Weights of a small transformer language model: width 512.
Each number is 500 + 50 x the weight over its row's rms, rounded and kept within 0 to 999. Layers, rows and columns count from 0. Numbers have three digits each. The size before them is the row's rms in percent of the matrix's.

# layer 6 MLP down (transposed), 2048x512, rms 0.036, rows 1288-1315, columns 256-511
105:519565494522516558517601478493525570550490465506500517514505431478452523405427510420552545417487461407460490428532527624507471522416510427505496453480502530471417536534563473452444543505545426487594457508516445506538480512522441489392517527513551468396460482455484409558607539511453528491595511527422555473464515489445569514490566498464430570517428543458543490493489494500549446415485494481417496554449525506492458543469509540541377484422538592400570526567504482531421575545521489535549618456537481542578492494516510471548530546594443465486574318481498504471342412512441529484509438562553482544462533480586488436522546533498576552477373585524496530492523593442503413473559605426496490496452508556484521559475452485431538524565530536554537505540552497475482446455506536
091:485516571548485569426466500576558502371554520495534610545485563497460488488410484499411488520573533502521489463504486494576535588449556479505545398505418461441499528478411490468547493515463519531575546527525514538460561483516592466552439449549515510523405537604501468441470582591532561502515511550430539552623551443441444520548452569400516491510515498512555484439390487523482513429513506521508520473495416525504536599467487488504511418457522493558468511569465509471530529533540441478522438465536421520466418449468539453607489512496466460578486516445557539446427460518479501471469526411552472464592486556487437478460540554446524559592473508541560405515516509507456470508506523580499516523537472491468499520534461552460470546541464438461541577465413617432525438497443475
103:513555586475487582535562494511572531544512526457485500458488475613532549528469485485416456406516526487542568521487469403509546501604565409475423476474516503518480577466509529479474398457539548549450494614576402421560508560582462517497343464494577466417482554489584423558546516504517511517623520556502543463504523533431442505526490524477525523523452507538520456533509535525430519531439542459539490476475567464433501515450548422509504521483492594465527467473520468453497507462499575493521479586469482465530581560413573477424474550478581556526607447424491459472512511468429448528548531613568581583542451583572548544461507454429461488535556451517433524394514449561552439515508503390568480577498470481452405537504524502482505556468484598446501548387518472504568441489478414
104:493531455556533446587425537375514562483544563538536562503549541585465491497555600501518486504420510434520483542591602520506545564448506494480593626470526620544478454494496426513451507437513558545517452419458449519406512433508502469463562500465489559507506516459560623536463414493518493425567569437458520481490506467511493497513403479475454448487459440379507571502492470556415507503485476464429515531505519495520474452530562583449520478518556412533387526591509538549472475408535567518472588455302518421424511447518522478491469479494482525417482446525523476482519503445496438439539488534506510483368541505421564448543434490504584577526506523478485504566518504410513495406462478469517505514443514433480441477492524480545357536417525477553560443458560538516453513496478509
110:458534561529508547548497457533462487501538569444455611489474514503417531578427514443478535449453497468462507450506532545452515521522536486474580518485434507604447459505480471548570556563523455429499507518599519534471441489492478562530458466511582600579485560509580425506512514558486531550575512531541536549569492454396553593469489485679566489535502501484535545568386559541569500551495449485504527499437447497540510504458558548511500508470512531514508453458617551534518409453551444505467545503456449490590398503481507475459460536533440517529574459473442502428544528519499463454509454365461516532617451554506541390427431473477544537522477536619526514520473512455541564501468482473480442519485387499481453519488471476539528497553434517533435382518505536462448457543509577
098:493442473539524535411424473496523529564481580436509438540480468584527514604474482572459526526525456580594443454489489493475528556612509544497494465537435505448587568490449456440458473487553441462464474511558468478543465490603480411462452570517530590485451400504503516534449545531488512492562473441477518491544495522479490456515525442459473507353517524502497443580546611486491515554493480426508474559576495546491459527463444453455464444485591539454465573454585552545487466475497485531529496535453505516528500532445536486470465514430526487541554465506475374592444512458487557546542529620487543535445448421553526472504371473454537534519515534573453501471480452525524472647549420505476524512515450531556452564540531486559437419592411622603516491445481421453520465507523465
105:514579444496551506520498494432492583426547594538539506492551468478444460590351461554404544628534502515591530434470512522512447538559467618465420433485502515442551466516497587555496451483550474467492576562565467518455537526479518493569535502476480542545475420536464356563499474477532544483483537587507458546428528467510506554516479463481492555591514495431483435419471513505490519512504519451540527465466525486480540404568470546460559481434346492526418409468485509535460555561487472500496389478532553551529480546530396483424485483572409551467605433585484492493356465547542462563431544518530471589441530408557501438523525446472509448444478439513467491526527494462485538501387509452531507510449469568494516538503493525392513501442592466427426480557577545420560569500433491
088:557363457458482541397536453531479438586497535518615480461454514495494403472437504499468424507525481523502521458471428420532524438613485543428544588483484590470527503476503647451490418424507599523396584520452530451553483533499457485495458462493536474469465592498495536483535553508529485517528573449473515540503499454396562553503570496523404531485480465588382518474444513530633512579458495510418564500503482470447543488475529503497409498494554510470444437485558416486601478508482416472543507471506483484492508507466580452518454442491600468381524487525592528477529520490459529517518476513418630447484463589523446582565624569439456447526523516504521591504454536543534423559567555478452550576515550416582482439459454486527497520473544514453528546488460432544553515518439508
100:445545539492542411509506442479619577450484546448459557574543427445555522386552419505458483451459447555535600531529398466433436571547458470507509461448528484540510410467505578470514499567566516434501515507486528571461471528430591595474510566534532546486507434409520462607527435558469467509552450488526508500458482525449498491512507552438497559432420548413496468514476506541516557534481444512501535504518535457403457511433445500450487545397584505552501475495440350407510464438550448513569519521615587514598510437597493546508503485511469479528446503532508621540490536493530576414486476574496449507521451512594471537506477474554526505487542544522484463462462447474564458666467460589527502502497563461482521524459478546511518479567472488501488548497463550558519543540464517
099:478473418556450505590538557431494518468452549442472490555524537488479448454475453531407480480549427495521441545456526400531599509511605522437545513512410514540537493486330460505517518413573610442547468503536500522557570472450656469488508562360471500494553516570527497513530489571454560473534535542516423487516565394526496416512558462502471564489406447478582503589475589534517425524459440476545593479470503484448483468549512489531381491447465485466523518484554542553493488481559479488494501506483541499445500466564529501578482462442515529481450495486508525535463480562482450592542503555484426595594436616529492458580493504441440549509562468544405584548494531475531474488466488488665591511462347436482584495480527490537573460534478412578417462513423455513490483460507598
092:459488536512526480525487584528567519525524524500492577506603550442577475447586403457466520501474498554512479467436389491450459498473514566442589465480432467540464526516557475447481493510498515563594598519523564478461438494497533540497572524418469451468538481440531522436524497481479488533523469497479496447558445425461459435448466517515520517485559629507552465454509512460455444568538562475526502554574502585458457477517428434459549515527502516439505444558455510591611458467442519549524479517501504565537528437469555502468484558464477435535433497333447503498476418453519583533436446454468520506571541509409529484445467416524533480452501414545525496464588488518471556464433530509458487569550542456502659582449431519422561442470539568567493525584492415494387456460563507
107:549438496497499540523413552545481548536445427533584471522567518470428584442528608580489549409560362474400537572509464483518542460511643563514596464508432526479551566534591474453472489496496484391551556510515486504480503510486515490421575493527509507586446485531476570433587448580449470425491444506473470525514559482411499570514496475525438549505532505413575448445468452420502480440535503497532382557433581489588416515479518440498475480498465397560494517499569512521484508578442514488448519491547489627558605532473512440517507415439448538532402458477462484519450546509456457600538506471448533441480643443471413434538420490568514417521469544459502474550413541452546487422491468533463498477547474500482448483441499421570470485518567555529415475546550498461527487517536475
100:401425433521473529575433522490525414564460438495460463532568558474474582482454474500493439494533430478511518504470558619489442509545515507500580535498523400475489473489472416439379555445538410595376539563543462482487540511537490468468540524539457475484503483543518502460456499460505576495521522578570469484463570493566518441603458510470421457607482547573492501409581478574473491514483395482492547431447495510392519411518515529445601576505573515473460489569582528473495561562483578429460497580455430534542467526472495481583427511466530486545559600570443499504401470446422475521555483541538493450449503626419471482492573491553560469458562463508455396475503495613459581425533603503556386434501459557519524465547471486386505456488467464512511554514452460508498507505578417
102:472571686444521552485507549401401570476535463569536489536561528491503528598509532527500476482470572550515394460490578543556470531458434503446506467449569420500464543632535478540463368556514562549472470565548499463527524457509551497564488433505552536572552549512610500433520502539554553484544507543606532479433472580532505424525476510413520572507540482538509524589422537490434389442548475571553499538436518477476511533580439476504462517394467465613589456523493480522450523564496505472495456461470547448568522595516462435587511517419511495539479452441447485496407537502553511459529481543549428514477485458486432532462436471376531504478483493530507544519454433424507453405556462521466459504570476468532589480447505445521466431491525417562475590443424596481400475493557494
111:491510568481510415583595514555497502462544493470541440523434491499419495550451577544416565504410445631469582536574459575485540495564522499416451484463478568583515477526519512520526661573523492550517459470470472502564536442505477497463448519634448463507498522395470572488377523452467435420491442486451566522498503535483459560541494456447491505473546581467464566481472531510627502513587470477482437435471416479513511586555470552475561482457535448509536505453421524562523460428475474420485590517473544376581494430540507487451527532584430517483469495477489516439573534513577431499489458546493500381467510523512531548556405523583466488546551524544520488542435464516469506444437427499467575492565546500464407514537508416498550515465454472529585542365512491456469473529434522
104:520504391459502583530512547506529498444508470525499523446449481588444500471416579471506571535470422469507490439460608419479462508458469519501505488526519437487458473454531542406511479588521502472426637481469552474378487431633586467524413469441499453571479507567534455596528451523524566487465519556557483485461455409459473451418484422615509668450477482483533558548463537475582435565513561488474452553467427577459502465605533440493487506515508450485474458489489545527456502500486474434485523499508550604479462544380433504436518509470427529441501579475545489563500403549535574519500447469494436495550426452517495471509513528593463551517551575452535462534504458509447515543518501457479550580535528492530475405412503459504441476475570556430431562449631537445551490524520450
103:478644437490440459507470521560520502429605492434424421613490450576464505474542461560497480391422478607555476435492510489473561564443474475550498442492503407475544445588511406530546545472485561511489454484400499475485463545597512440495510429538512485490491409521464485472552381459494513590435445530409542548524463450459476476603464506445511563531510514522535540664525437419521534444435411527540454538563523528445489463535475417439485474604478553568502511426499539491486563544496593579391514473502545455471513516501497557502569443586499570488525479533454466475536468490450505474423461366488509475411498531452606420439528505488537627405456516538522596478399507505498455517614488492459591545489542498464513476550475460484517480507502588533542547508461411533408480452478493
101:429445411528590567524522413528542460464546475439485532478521556518492445400517423462465502494450310610511523508471444473515508473513461513483488515624511502557485578626466578533573511369539461519467587494612456435549497595478397557538545458521454478535486589555487423566493531475471468520511440441467492488485544474596483461589413506534455474474512440531449606475538559518498484464524488469451570515506496432621526462500466445429566468435459509548505453616616581488502502523465610469415471540432450497497519472450497436500493550499373541424568507417583428481529558481514470582562481526535487471558531442539434502572496508484513526466427663529488514540568448470499451513493477542501520563534533503397462449466439596494416424599494470576509488524532526514461454490517504
104:518417470505558427515469478412489428432477519518519424487549507536412518484548542509561463474466545399534497466489539504464507536548526437508468451594428540433527521530518520538434523518577503456473503481509534470503418492477483486490496422496534428462463394580484378471491515537554503510451563559494466517441536486486497545567558525427451539476499419573522546487522472490501484458500558391443403495643433478446524418599429556471540440521536500496461435539474609556481540527485504423591447478499551418529533451503502547470423543417440505431429527510558538510505611437449429512454579426538479546507581502563491501600554585436539573515430480493505623407521453541602498585492380531525556512500557428526588514466510419564547514430566429497507522471494504479455482469495395
100:529447510544527456474487512560496551410472452451459471537481496398542412545468520464485486557494577490521482464516510515435516486522573511529560594432523438562468379399486452496508487417555543542663416427479502577469512480449558459551535548506499522386498509323494426472518556483537513529532484591579523473533350497588429561484487518554589473603501450514520445472497521496509501519461454512465565474522522509578575467511556607456502481507487466498477480400519518580458476476515526518492522622450464468573491466506576496506562564551399470536494465422456512418529543503546410499498466441399563626516433553517454623450450485509429553414570577448534454446509441512500453481533496543490561527522509460463522490489460473539474521543426478521542516500433525522450492384517448
092:581490567454610477450510527537602501469559551493503496468543553540548488516552532461510503515501435466390327493456490534541440505502491478544487394420546456362549524521415532526519485402409579451492498499535483574563553506494484537565475460562491517556537522449493484550568457562558521509524596557558351511472481523518452525624526467454491551511517464520449504516471530461469482450485497503475472499550406497538452476560418484592522564491564535446496531432539575454468472547384582518512563547525567420515547455418518446467460503519516468479553578547546487484449518480544406570490470529467552459571540462598380484482462547518572418411484479451474535510483505398472506525479422477458490497443556453497483532476513566484540530574493479493581502440473527482549453525516433
104:542480474608502525428467479526496548548501564489454470513472508506525509532466526533481422472507501481590398506558579470423547436400535462477404476572543471442502530484434567554494568499404457568499511427485540591498539501521472584545492471555580536497545474581537480459433436484578560579437526509496459474553457456497424523509508460512510508476579502508546513530463565531570566423599493589513557415509556528449469585575344455415440611438555476438499524409517505458544550555546457563535623481499367380465434476418426480584511456561534523577541478533495486397486561485464586405508536490530463484458484511547482621488585543504442540526489463482496541403429478546504509536515442495454521536515463391539502552524427457475469457559490454598480502406485510473515492470523513
093:501540409480566492456549527550511547504418522492549458464445557515499478482435521565465517551493531401559435501540542488450501443373613456452494449495465475462500534438515475588510490554528515495437502513535502357424426519595492514518454493531466552557479595545559443520573518472485454483506450434415481562506483463459555464451544459448491564509530424435490511416425456571386445520554501527395515512508592519538505588575482439453468480522441550458536513467507560588533537551500521512538432511611466569530499482497581505483502506534459449568488501480429540490595555456433429553554496522444570457456492439430542535440494548530504427479490527479534484539433497403574446412537565447476426456508416499518564512478498435494465500569585506564468543523534493550619505479521544
097:461604579593501493471448466429374497501516475484466602431534457525462513419550514375529534447558440412556493567489542467444453590494522462524483553409541455564525547479583448562508537487514604526404478538463471589519481416464501443478452508435387469535560540445436429524499474524524474492563466439444502481495483491434533566461555633531577592498457431475475480420439539505519566540488509511580452438475526540449501519516540642544446561493533599455465467540487502522424445447532450575566507409539583461461508537483535579510461463500549486514565451472532468517582522553460566480497503503505533456466597483520568505494497522528576499485524521540461521495404541567591574552496505574599570488477533461478462491547511514558494487416438452600493430477439492453516605475554521
091:557554482532523498467531552545534516439475530506546484422493516546394430532586488491450404522430519528439535459507475518535539493508498486511470527501419444549435463461549425423489495555571459560454492527503430349460521479509550505465455510544514535480473487494402476578388523511561421491535531464538522487486581502517507485518455546495503595542575436505535586382546462439428565510514591588495548469541603473479509524460476455531497457484457466563414412436641471494476444524471518539616543503451410477479533451465440521557477559458404506528472484433475497480474553556544531473577552532543434433429414445579567471417460451484578457544615574415386542644616451562462443556473417486469446509536485579470482434498388470520466492527546533506472512473518475418495537452498601
108:463626401511463439543532516446492462531414432573511483523510485500491526580502491598465470432494543518521433573491553479485391555427541512443524504514562432380422426513398491509539503472455558516513466433451505420590532585547486529511573536483519347474499502516482484520396538494500471581484428503532439527504558459470520468530504507425468430456461447561538564425492469595424497448525468493461583640592533552513498507454464462455554589350493472562506536519491484595567514490511550401532441486524473544491511567493452472495434481491496485470412558544485512498495596487609492600530497486481575534451399515545603501466443543589533472478521470474560474510623468522440476565518554514497502513557495462447527449514445478620477436441517481426479483465506538575536490508417417
105:447523627510636511526569504536543556467456505483484429498466447580521507428553470452408457484457546433563395460421474468496546498568511444516482517534517548511511558441549491476482462504453426491464471532548466545432405409418550482512530553510489479391524612434553519525528425484553476514511523444497490552527527485531566578512491489453504509435439487550410524512401553559495478499511562426496484544523477482490496451669486566443468597482408508568554475481485485451506523447457478492494521474481657449479542511438485526627540458446484462408519534444497527460489527450488403506507479504453472567478416435490544522535497424499531584563462625524540442563509537504527426568504540452550466566487321556553515458497443499493534457512463475541498525488485516515425511472470444
099:519504268512489509516441420529609473525543486544433537496449561478513456456499539546451571527621489519442441456559480534420548523493430461503488403465591506495525579445494497525501506525456517610617490466492540590548572501459479475493504529519535482549471557437370446516472497501362481595486485444555479584482466373517514540494494418443502451546521437537494502470501580450490495580541469537550586447544506468486518430464507466500483500532532567666494599415540508526513506512483524481489548455507521395499468537551514528567440532542428545538472479574533535571426553442475467498433496494476447416470483446415598408411459533564562511514484569557526506602487548492464518550430490583556545419428529510465504553460552537449552437484418558363546496401474506492509473503551407
# layer 6 MLP up, 2048x512, rms 0.035, rows 1289-1315, columns 256-511
093:509405535496480459534501490537505537625497497534485502597489492559487524518514475410566531510468468438595541594462452435436483331570439533423507513531571534557513478460494494504399466446465590459501376508460551478593484486500430521578531454547510473422548474464539491473525363483477427601464513403496517506478524535538420407515572478516586494495513499535434478553549507499475425523477497496454469465516575555550514461537511499507520496554496468519622431490503515472436538459413518459501547472498560453522591506548510476467490429507497474495541504559446453590506449456568515440473501431395562485436502455524503450452461497508495469440545514449501541479517492456482426509518497441410401438534487548533484480489523478517541461368556582473505567521513451526451548547431451
102:455601429486463541405545536501503498633437465545560551506485622536376433454500512471518506516529532442485453532495480511452517511422493513484521496437498446484495495459498435551431482460513549471558516469569582575343421447540438448564486537471477477563570582512520532512468498584487559562430583456466564513614523494505537407475495490492404487497479521487621467499493495519505488506570575465470561527566498458558532507470539554561471439505522516504470477532544559529435484533528501515481565490451466490523395491414340589553503451516497496521443485569498529463471441465446471477442482475529464454504496541425457424443467568454522472528470523489547530516488572378447589440438557511479448459560484465412587520521564413414455565561463515534491487521572499460496444524557529
105:555490429551498479530452501488490468526480454504563510574523449580455516542490474562541538540464493488608544547532440578546504503475503528519537554549486473563485478434450482424535540468448500471471490466519372559477535474493481525520459428537464595435514538549457523448413443439532483402484444560561476515600496460487500556452470491510548439531462488420489537416536590590549504581565478551441505524455582532509479539472481589485459509562556422464460528563547499572575457428470553531558531457452502531456515533538487532554554479512512539469494591536492592420543466419445477420418452473500519539543494458621521538520432552476497519417489470514413558483418525528484575473425480431408456496486467527413369579484481526477511548441507491458556458486454516475478571491516522
098:567511517561570473381589488506510531494500477509488455395561485520430454534490490492533550523582535402548504459544535512497519483469469552501513403488449530507533452448431542474512426495469517492454471502483459539587423511604512471449532487418505502532516484446521494532507567452547458543520613471438443473447396598520455559569447536398357429570556580535477396465425459548473445504452503530499507385466548558557481523492555505519525586407435450492596487422485531505476518482499599440587479536498575489457426419438469473517508446452568462446484506492499438493583483438548465496446426577437588474537512463558492540484455520503440519498468588472490504477533462476406550500408503463439390456490613369511534516464472466449498524476641421463445469484505519525514480474519533
101:425471484411527484541617500610498476485469444481450475452473535499430541458464421410423558489523591497472488468455492514465493418455521407461451489494598405590546459556440482468456500513514417547538580509418452475477514445496434456445450500509483440601482331479584480452475532490601476424556462516522573522506551511460462428466502453418574588513499521427561546505516495437372466532526462558540540456424555443595472535568499461422449596531500508481511475464523525514504389441521501442389433440523524448469503567528514514534702453432476510547590471435532521522470451618446467477470490520465590549522421521487509441522521445584545512516560556470466455476604562502473502513477458492516494493515483535583466494415500502470566486469452431560560609498536453507553490496427533
103:566487500544497423586522415599516427469519406568462515498498530459509495493595497479426455560442490486544529521474529511468468480503399563545474482429534518531513467521503417493487523485470513466467530440633469416473443487480537527532476547581546506516520495477481434565478462516468457476473542544550504608579442509373547434495527553479444458446568516451535595454446408503570528550450456425543546473540516535444510532521460506489568438538500559484533465421578530547450529448439594545518436468612385634560609459476528474559495435512448460487453543517462505600468464544480478452503576516499517507477394545586450452464557502533432475542545452534533451499542542605514508450468608555495448492465550437529491483546511589445559541458425523605494600551476570458495576491486399
093:528555485519539536465568501517517452415579479472440502555525479543444422510535510454572508472494624514510581498534552515486449503418554552562529515407644418567535470496531399568450555560485446530549512537568528483578520433537504455515491524422539552467471422501611549575570420517462457580483456466460406434502496496540429554470541488450553382514484501423588477502555496452559560499509461465623531492480614465535478554537464540492552433482457433485457511491505600477407594437564541475507382470456581501487536506466512548498492444353532439623543552619554565553453528611520452345638495501533485523426497420444476528358506558546484451472444469499485429473493465508470516453474533519499524505421451530431455471586463415519517476504565432477489485523585528477516514604632526
098:567488465548559527458434422486522447506403432449480484484441606542376544611481495525550433536510527416396437522499528450548446436437440518500406476470531540438495614519502537486432534425543502537556492511474516517490512555486465430586483522528499472482431553561465501386505492506592478492449636421470466504516541550531530498577450559482418448494477566469484511474543484517512504523553579520507550571527558507484524471553487575548516462544530476474528463493596607591527450479486511534475495561494437524388497535409505501511587541531405557556525570489493395516489527527538444498509543441530514403538524519381543503446502539518409581542443487508526522493554503541423542452476544425485476524546483614444444492538502500462504517472478524397508462539477469424497529495443382
099:624502451474521588588565523478560430426456394457569534439570551435489487437499546467541549437476494537511479444466457508436415474517400542541466518566535511601405479512496561524537463425424566564525588568484462426517505424509477508559478476620572517520547512468517515558548499600447543500511478462483483455444442490506500626533555500501530564466526529461501447448584588531561486573483441526490540533556439451564370544530539553530534479438500497534562496503508541541471472563535443485456458514506489512488492468407510504443504456443488448437488577527555542540546404536525460522588466573540533470576520494419464532458412499522604451536395414586452475498508497374506489512472531491430527523497537506453447562538489498452492544473478426421490495535486479494525522552507495
095:445456477587547460586559487514473475532528439495520529536615507491461506501524520436576528589523545534488517522457471507476516446514614520463472536456450432487447401498515535483478560506384527575639543485500555515493511536538530554444489500477473501483526475446496408468498583510440534494547480459454539549450476449513446474443488440439555528553582493452541469596602562467421475575511481412437494465460447613477527455477512563491565548467509497404626489463491541578508426464474527497522434510467546503544571509501475565517561517409457439540567446489583485502568509473531523526438498471447509532416503520385527458422459518532481503412473507527471549528513458504539552481435447444441538479469534532450597539469467457523483487563436579571491496583458567562520451453541529
102:545505486484514436524490500532499473558522526527540516511602479501515502448481499560472576564345396486443540522497487528441540482587465463461484532536483527580493407514457422493536531446474477477539454552547474318579424583423469524474516475434546508430529562494483426371506410509550437530450442453514493517563445504588554478497484430514542565438520497504548489540490526527437502495540497512590595400456476547513440501434476535510506435454535451524417461461513459431510500459557618495443493558536527551471482480552526451535559425531474504477480476661492483531494536531466532515451438469479493472469455522507414541448527524527545511499487493465499498491416475527513564425390509450470422437578463446525544496402537504499565601531540457549504485477505532474437516636517580
102:503507453378555442486508545488533457545578473516487490530426460495501529396526548527529591494423508522546531436401551522442493497508458521450508478457494502539544479471492556517558460406484547478557466445534558483475505366458548445564446508540500511394527538481552607506490521603510528555585502434450552516525540561586481511389443513591561539496675534483581537445535394555576457600507496499537513487557572422526395505534483528568466506506502391518377477523516523461448504523468521470522432479531553477478539457452499556529517529517587582535494493556382549549440463427552497479480478501550431511472462468525462410514493508590506455427508476542495542567555521496572491490470492466512490504520535472381537477515559487446474570514500512529558492420466538574452566563494471
109:564463497506534526501520567400461530465534440610480457518600541469461496537504484477554522474487442534536490545530515495601529501540514547438489427489551578495486466483559512497505495488437486514542474406523444490506529570491498529532374525568481469574461566448405541569473445479565500435488497478420499466528458533423482547580521409417557537488584638491488413525494552474420521545395438467585506457544498535536499504503548440448571512479538431433594501530497538465432536484492495478553564365591567524532597565446500534522431572467517518481499434492414614441467559409509452560541474470533532441468524428529494508443470479487526420561423411490504409562528408509413406480564458501464482453543565530498578489546486454422527486499535468474518506564434506496484487607458503
108:484446493566485499477518547497447482518487502493414483508440543458526467479535472454472550475577537509565502493461513491567486382538441523479545503582467503565424490499511421452552441467525523558431488405507502389546558511523605524529413525455429398554470518481465554530483428473466498438495526520491640611537572480434534505504510454410425478399470529410432499486613587401515505515434605550530413557506552469511556597540538607471597465515530444503532566461502521548470447516446506579512410581525451534550554522487507554555631529551474413464602508457499501497467614545590521496394459515571507469440437532598592500471569482579488559507548428530576496537518518459564470422500461462488522419577538501464490546507501424438525504474509523515544426479514503398504510508409561
098:535471435510603555485496450451587482512569444568586583501478463479426571423519539502448440459533386547421466505491446490412450424561469510567464530556520458575462530502551521486454558520515476440432500514492559479546592536574524529501446508517548428528524445564486331513476448523488537551538465468521426404568534471497541480527498586390549560516516547537569488422482434482497567589502540488456550536470492456442501491574419497386630551462523467509568567484535523541458475533540531496525480504556549536499488500527456533465497529430481461448503538538529451530556524494521471522567521589605493558504434588512411470514477429572555508557512501505448496392469355565509461488446525482515469473525573586467565469477510597473536418413566479568497415466475455437492484530584567
102:564491484473576496510535427487533459529528474455593469525564511551485585510505563433542493407593478494533482562516494463443479551429450435536587411467486579520477440430440481477412526554523450403526474514515510529470471447505515575478565453420513447508462517461437589459505557545529494488442613498614564489572530504515531546484571532488526485493546545477560450423531505510495616492518460538450480425555439509521406503536493503536542479446458385474544473520545585430460485512464535558584463474475491411520538534508485482495537461595483490525454554498490563465508415547542566469539428433589573537468527524533464574565447404505526491437485510480457502570492555492423466505463470496426532440510433429568470562487405573546562542543471483493534467517486570499552530514505472
102:598548468526416430494463609530455538505466442580492625447501524462536484478512513513568495470503545439549550480556523559437460506431451452448466441474446405404517541385481410527468449510519539573521547444546443587389459516500518501482533579495499478467408394470542549491522463425490550547563576553528517510572445514411481526412512559452484509526596504495535433432475576489588534521511510510501465449567516524493518526385503548585380506598558477522458508515516464429467443579520461522485591471519613503498444553475531555494477502473543496499509539507400529515493467498446515429460529464411515524522531507467469505455444458485541578518393480460449541420551530516514466527489530397567440435512535427526502543570473461442588512494493464481561511525500455479527481555503506
107:520474461511518415487553425491623501468498425437479533496518522541368492475474482489435496554568503443518440482480444487497500513529483526520573459562519416480540434455562525413477448564507454401459480566469572469610540457487494541496567415447384503529473482516437395508516511430520497456446614498511460521486472479512584448536563620432527478487480463532549476407451426440506538498480527416431449492470534519453384458492523470407554478550525533456399537537499551535478546491525535465442432545478464557523446567488413508471480500424452567491486544592484512475534501473514519607551539543474544517507532542547495537468459559456498493439482549407498466420484488557490526543491351551429506519517518505521510531462557497518520483637476393469599469573501564517510588456487440
097:509410486473686492424551503502564400567426544533500434479440502446463526544598529493582472503540553479528530424516490545525555535516503488426538510503485487527487465530487437459481491561490532500562563391472478609484519579575473485600499520556591466509439414539428530442469550527472482570518533506504534624496525489522539529576554619499492478575476548445499426480530552498482594545425461451489467433492550446479508542385557579601568534501528392489490432527483474513556542427483426512491589451576498512454522572450475566490453445592490582514531530512479504434556502490426526455473536495510553493474490453510464442568494559531530522567502494489466512501555532532423473427499542458502427442563505503495408456526441495430568480431554500492495512559482479444507504453488543
092:521454485535418478579443613564478466463531492439477559449550511514546510523461529453474516489540502583506502459468474499509607520421469498423475574520515564542423512446520465505483462385421461454443546589490535534587467517493534457467479554423524422518426447500451494489515446435560505501548510546527560390514495481508513434506483521429500479481480471481530469426512520536503474482532539521457580532413599520454506683386485546462611458514529477388498508454515481532458537516531582459548433435566519514517419467523544564470542470458501538539531406541484486447539497529527564416561528556540556506408461517592538455443525536530480544421567549566475526524529440616543513508532601410481515470476472556450540611528442498482474362385471388489425492578564584420529390480500587
104:465523482537556449428510543457506470555461441535490507421515551567536485533501466403434509536413453462504489491528393553462563502539508439461587467522455517575546421465494484408414467492487413390517456587555428431497439534460428576494402498506477566480586466536498566513482508602553414585543507444442554513493533499405520560568573489515487402450514578549521495421526504470482444498503543537437618530544544492529505589490559470516535498431534534488438452517433562421524468558486532484501414470445516540490535399614455599475473528493413511502572579572356531483516478541487502468471466530571501500424448474483452410488445532553369465391491515530415584483448398544490476464436539469551532506523544487427430539502510617520554502452566438477511422550531514491539621490578519
096:415479487430519419470566504452478486514500485479455533500389523395546478561476473498502474571469474501451575521522457559558464479430500543495546565477477505486519489544479544393530517453440463471490476527482495504548449575542612535472508489451565490555445459503464585505381442502451510608465518523554554502609509481540509437486504514403513557496449532411530461447521526580643503460483493515564502479410444453475492518462447554551536518529474539461419378481495510502514605519548559507504449532557555557442550530495426511489490521471547475545534548512421563451465498517411514544426594595595530479525484472545471548499482473601524508525490453478533489507499592480420591479515472536440463493481517445448534422532475500505450516595357463409503595483460574542491506429570475
101:584471508444447474474559474494481458537484514425511460513445470436552556506439512504545510547501434491492495470531529472523469428553407473496505494505474417534465430463488476537538567563484558521579493576566522464481506537454440532535488472488493519413540456605502491498485488477457524601527476503487523523458570468495527531550545573415504484460585460446581525512526447538546560570538484546476490498515636531562525486458434551465508470477480473520529481579532422515532515529491481419504581569536531481496508597362500491484439420609476454403567462450456548467537632525479518479463404499522542454475433589532554501481465466502546449489514516473478548496510625530515433390493533450514479404540517419485509499563507423421582485595565540408470405455527461552512556476482574
097:489519472511567421453560460514530493501582473485512524495555425483578460483428564528486504473508449486497550500469555480522464468619458503481460509580472482468540373476566475498569543509493510459532455579487510565497490477601515566458649429466536529464485517591469543508569459515431494460488491429544540515522438511547422544536479431503396378553533467542591448531431504460455394500471471469608595473488482523488556516497553478565481598423416516465462447466585566499546486486509532428443452424450486502487531452465430429537527428490504548483635435521541431545509497468485382535448442510455477470466538434420487371546468604528463605495416470527524501467449474487457552454396585419494502480545487484453491509452557512519549486526426542401486530468531541471487519494530477
105:553444511480555453583490502567503449557503443484536527476470422582435589530504513530492537403501494471504497522402418503555525430488487589475493458479495507464432446606526444522453510482495483558490391460550524431520515484512500504504537447477439497442427491477450473518472430563527468522558545388434519481490480557558612568471485554409395471509502413515550536511545462496459534428485608494508526464527545587591440498530463555492495497382526422425411440520564664533532453406515528473511535487492460439561494536446548538460492469503436470404484538580470566577503495469563541555500486492520539406454516474508481557513506519499538583505441504527456562428474511512479425568481437502465484466638441438574449561515480564525452434503616477574604553528541484552541609528523545
103:563470481518438554493494506515577463379458519479625426480534515542569518520492439443593512539613474495560521561428470432506540427509427415491557468596503458504411503489482554548413486447452492508505481476417447525470551525603481547507445499514483471507464464392527525436457379540561539532475506421535523491479498524577466430564488478494462403614448553426551502442618667555490467520499511520503538415454558533561435444488511499473456558493489552542549548378495461403594527481556391544542512559547506583532585535479455553510433481487459500592505462484452433498511506611487534467504570536532560421556482437574547507535549430503485484412432477532517633458519517538474447560510539469502418515567480545508483529436459552521475550502492426477594495585476492551465509500455564
098:574511435517409537522461529476628524549457509512416534618605475480401629566473319409429475513486562507491602446419471386469564504465486579490486473514478407549471534440471531493457561519437520481490477513492550518472492443464508513541510534518570432571500479505465535461441538417537421608476545471435535529396536477465482462540542480520510504517522512454609459519614519472451469519542485532526533479403569457462463514517522484439549472603437509578578473472576510503504462529529502528512465469552541499528558514491412560519588418435470424528510459540454554576449465423523496503570423482528463481558473447482439489405456533530565549504496427397450494452458572446465483470490512493509502440527492469474550518473541492466555453638529509416540541499594519494485497451512416